Weights of a small transformer language model.
Size: 21 layers, width 128, 4 heads of 32, MLP 512 GELU, vocabulary 8192, 6.26M parameters.
Each number is 128 + 24 x the weight over its row's rms, rounded and kept within 0 to 255. Layers, rows and columns count from 0. The size above them is the row's rms in percent of the matrix's.

# layer 6 attention query, 128x128, rms 0.112, rows 0-5, columns 0-127
size [ 98 103 133  93 114  82]
[[168 109 120 112 139 125 128 146 106  81 132 148 102 112 135 146 130  88 142 145  93 138 114 175  76 150 120 172 154 107 134 135 133 125 119 146 113 107  98 136 137 151  98 140 142  67 103 151 103 165 128 100  95  75 118  94 134  78 109 142 126  95 141 161 101 178 143 135 122 125 119 135 136 101 103 158 139 140 143 101 106  93 158 103 154 149  90 148 153 109 126 137 115 163  71  94 143 144 165 134 129 131 128 151 106 131  98 163 139 102 117 153 163 149 142 146 138 125 156 133 119 130 117 142 153 103 145 109]
 [125 112 130 150 146  99 111 111 167 179 154 133 144  85  87 150 106 138 140  91 131 143 114 117 103  95 159 135 133 157 138 113 143 119 138 138 143 108 135 133 136 101 146 120 122 109 149 125 121 124 131 139 122 129 130 162 107 153  99 115 169 173 141 147 146 118 100 104 130 156 118 143 184 127 146 183 126  97 101 148 195 114 116 177 102 126 132 164 124 139  93  58 129 108 153 105  94 123 127 170 105 129  70 109  99  84 117 105 107 111 146 134 147 126 105 111 132 133 143 126 116 140 136  85 125 131 154 117]
 [125 136 137 130 103 138  64 124 150 135 125  98 122 128 151 184 138 110 144  91 112  81 115 148 142 113 114 132 116 126 136 116 154  96 129 109 135 102 162 101 150  89 140 117 102 120 159 104 135 110 161 145 137 153 118 136 118 137 128 108 128 168 143 135 141 107 144 142 121 145 112 119 152 133  98  85 106 153 120 169 152 139 126 160 136 148 170 107 134 137 116 139 148 152 203  93 104 137 144 155 126 131  83  99  58 125 124 110 145 145 146 127 150 162  74  95 139 125 127 144  90 126 137  99 105 162 171 116]
 [120 153 178 116 129 123  91 131 175 150 106  98 160 111 109 154 105 146 123  82 148 132  97 107 143 104 144 108  91 107 143 102 160 106 134  94  92 130 160  87 107 141 177 130 142 131 178 131 140 105 176 117 103 158 159 125 107 134 154  88 126 144 143 138 161 122 140 114 121 100  89 132 157 136 128 142 139 140 105 154 142 123 102 163 146 147 141 103 110 157  98 102 100 129 160 105 106 135 106 175 139 118 101  83 124 128 126 107  89 151 115 126 129 162 118  72 115 154 112 103 121 132 105 106 104 122 138 143]
 [138 126 153 124  81 126 168  92 125 120 138 152 139 117 135 126 128 146 143 164 109 124 117 139 126 108 134 170 125 156  95 158 136 131 160 118 157 126  89 129 146 114 109 130 139 140 102 123 149 154 166 126 120 135 135 107 107 148  99 141 101 141  89  93 107 140 131 128 102 131 147  88 164 105 157 129 158  76 182 111 115 112 159  79 124 116 135 172 103 128 119 132 137  99 102 167 146 142 112 110 145 119 151 166 126 160 128 133 151 104 141 120  97  48 201 150 110 124 113 163 110 121 122 129 115 120 166 119]
 [157 127 150  90 135 129 103 131 141 109 129 176 130 158 126 139 128 120 133 106 114 113 116 113 113 102 151 117 133  72 118 115 146 123 132  69 114 160 159 108 171  81 125 141 103 168 131 119 126 138 167 139 122 125 123 119  98 158 123  98 110 140 198 178 130 146 124 119 144 165 112 104  91  79  63 151 144 150 149 116 169 113 137 124 150 141 107  90 119  99  99 123 140 119 138 112 150 164 115 111  96 153  94 137 115 135 147 107 133 111  98 133 146 173 123 118 129 144  96 152 126 138 165 146 131 132 158 105]]
# layer 6 attention key, 128x128, rms 0.108, rows 0-4, columns 0-127
size [102 104 106  66  79]
[[130 143 121 169 138 109 123 131 108 193 200 108 180 138 143 108 127 133 123 126 109  95 153 147 121 154 168 146 101  95 127  96 129 130 156 118 144 134 127 102  98 172 164 136 140 117 156 116 156 143 134 126 128 134  78 134 137 148 143 117 117 125  99  95 113 110 123 129 110  82 163 104  86 155  93 101 144 149  86 140  85 117 142 125 103 150 132  88 148 133 137 108 144 119 134 129  73 134 131 136 103 164 141 125 173 138 158 160 140 164 151 105 107 138 104 143 124 120 151 131 151  85 126 107 117 116 153 150]
 [150 104 141 102 115 158 177 135 141 101 109 124 143 115 146 110 106 123 142 110 149 124 152  81 153 115 154 110  91 147 174 151 103  88 168 101 135 162 126 145  99 142 112 133 155 166 161 138 119 137 115 130 124 134 139 167 136 115 154 122 156 116 167 112  94 115 177 150 106 119  96 145 143 143 139 111  86 145 117 163 101 196 152 132 127 129 109  88 104 147 130 178 108 127 137 154  98 121 122 166 101 114 124  85 154 117 115 145 109 125 137 158  97 117 180  96 144 134  99 114 123 120  95 147 102 132 126 136]
 [ 97 118 153 129 113 151 145  83 136 127 109 167 119 148 110  85 125 113 149 109 147 119 142 133 144 111 113 114  98 101 144 125 131 157 169 132 135 166 142 122 109  62 145 107 127 108 156 134 126 101 158 114 137 118 126 166 140 152 125 115 177 148 148 162 109 168 109 110 110 174 147 118  87 143  94 157 128 124 154 142 170 175 145  97 108 117 140  97 129 157 116 174 147  74 171 129 152  80 112 103 124 123  62  92 111 105 125 119 109 115 134 123 127 134 109 126 107 139 102 133 127 132 106 139 153 140 159 132]
 [107 114  77 144 161 114  99 153 135 180 154 141 118 129  91 153 130 149 131 122  96 174 137 145 106 137 138 156 176 171  85 146  98 119  85 139 154  98 152 118 104 141 125 138 102 111 134 132 123  90 128 155 122 141  98  72 107 116 102 167 104 113 128 123  97 189 136 123 189 121 152 125 104  94 142 146 151 112 126 131 121 124 154 148  95 125 161 146 140  95 128 138 103 150  80 127 114 146 140 129 105 164 157 139 124 126 103 162 143 128 102 114 137  93 130 109 106  89 138 115 146 156 127 108 122 111 144 135]
 [149 123 163  73 120 151 110 144 116  92 122 179  87 116 150 137 133 113 121  66 124 178 107 125 110 127  89 155 120 135 125 125 107 146 147 102 133 150 134 118 139  70 134 171 115  95 112  94 127  98 163 139 142 142 115  96  92 113 125 127 148 136 147 189 126 138 129  91 132 186 123 138 122 135 107 152 106 137 111 117 158 138 110 116 133 135 139  93 111 130 114 128 149  94 149 121 149 105 112 143 139 160  70 111  92 134 133 100 111  98 123 104 135 166  99 151 123 158 143 138  76 135 121 149 125 121 156 136]]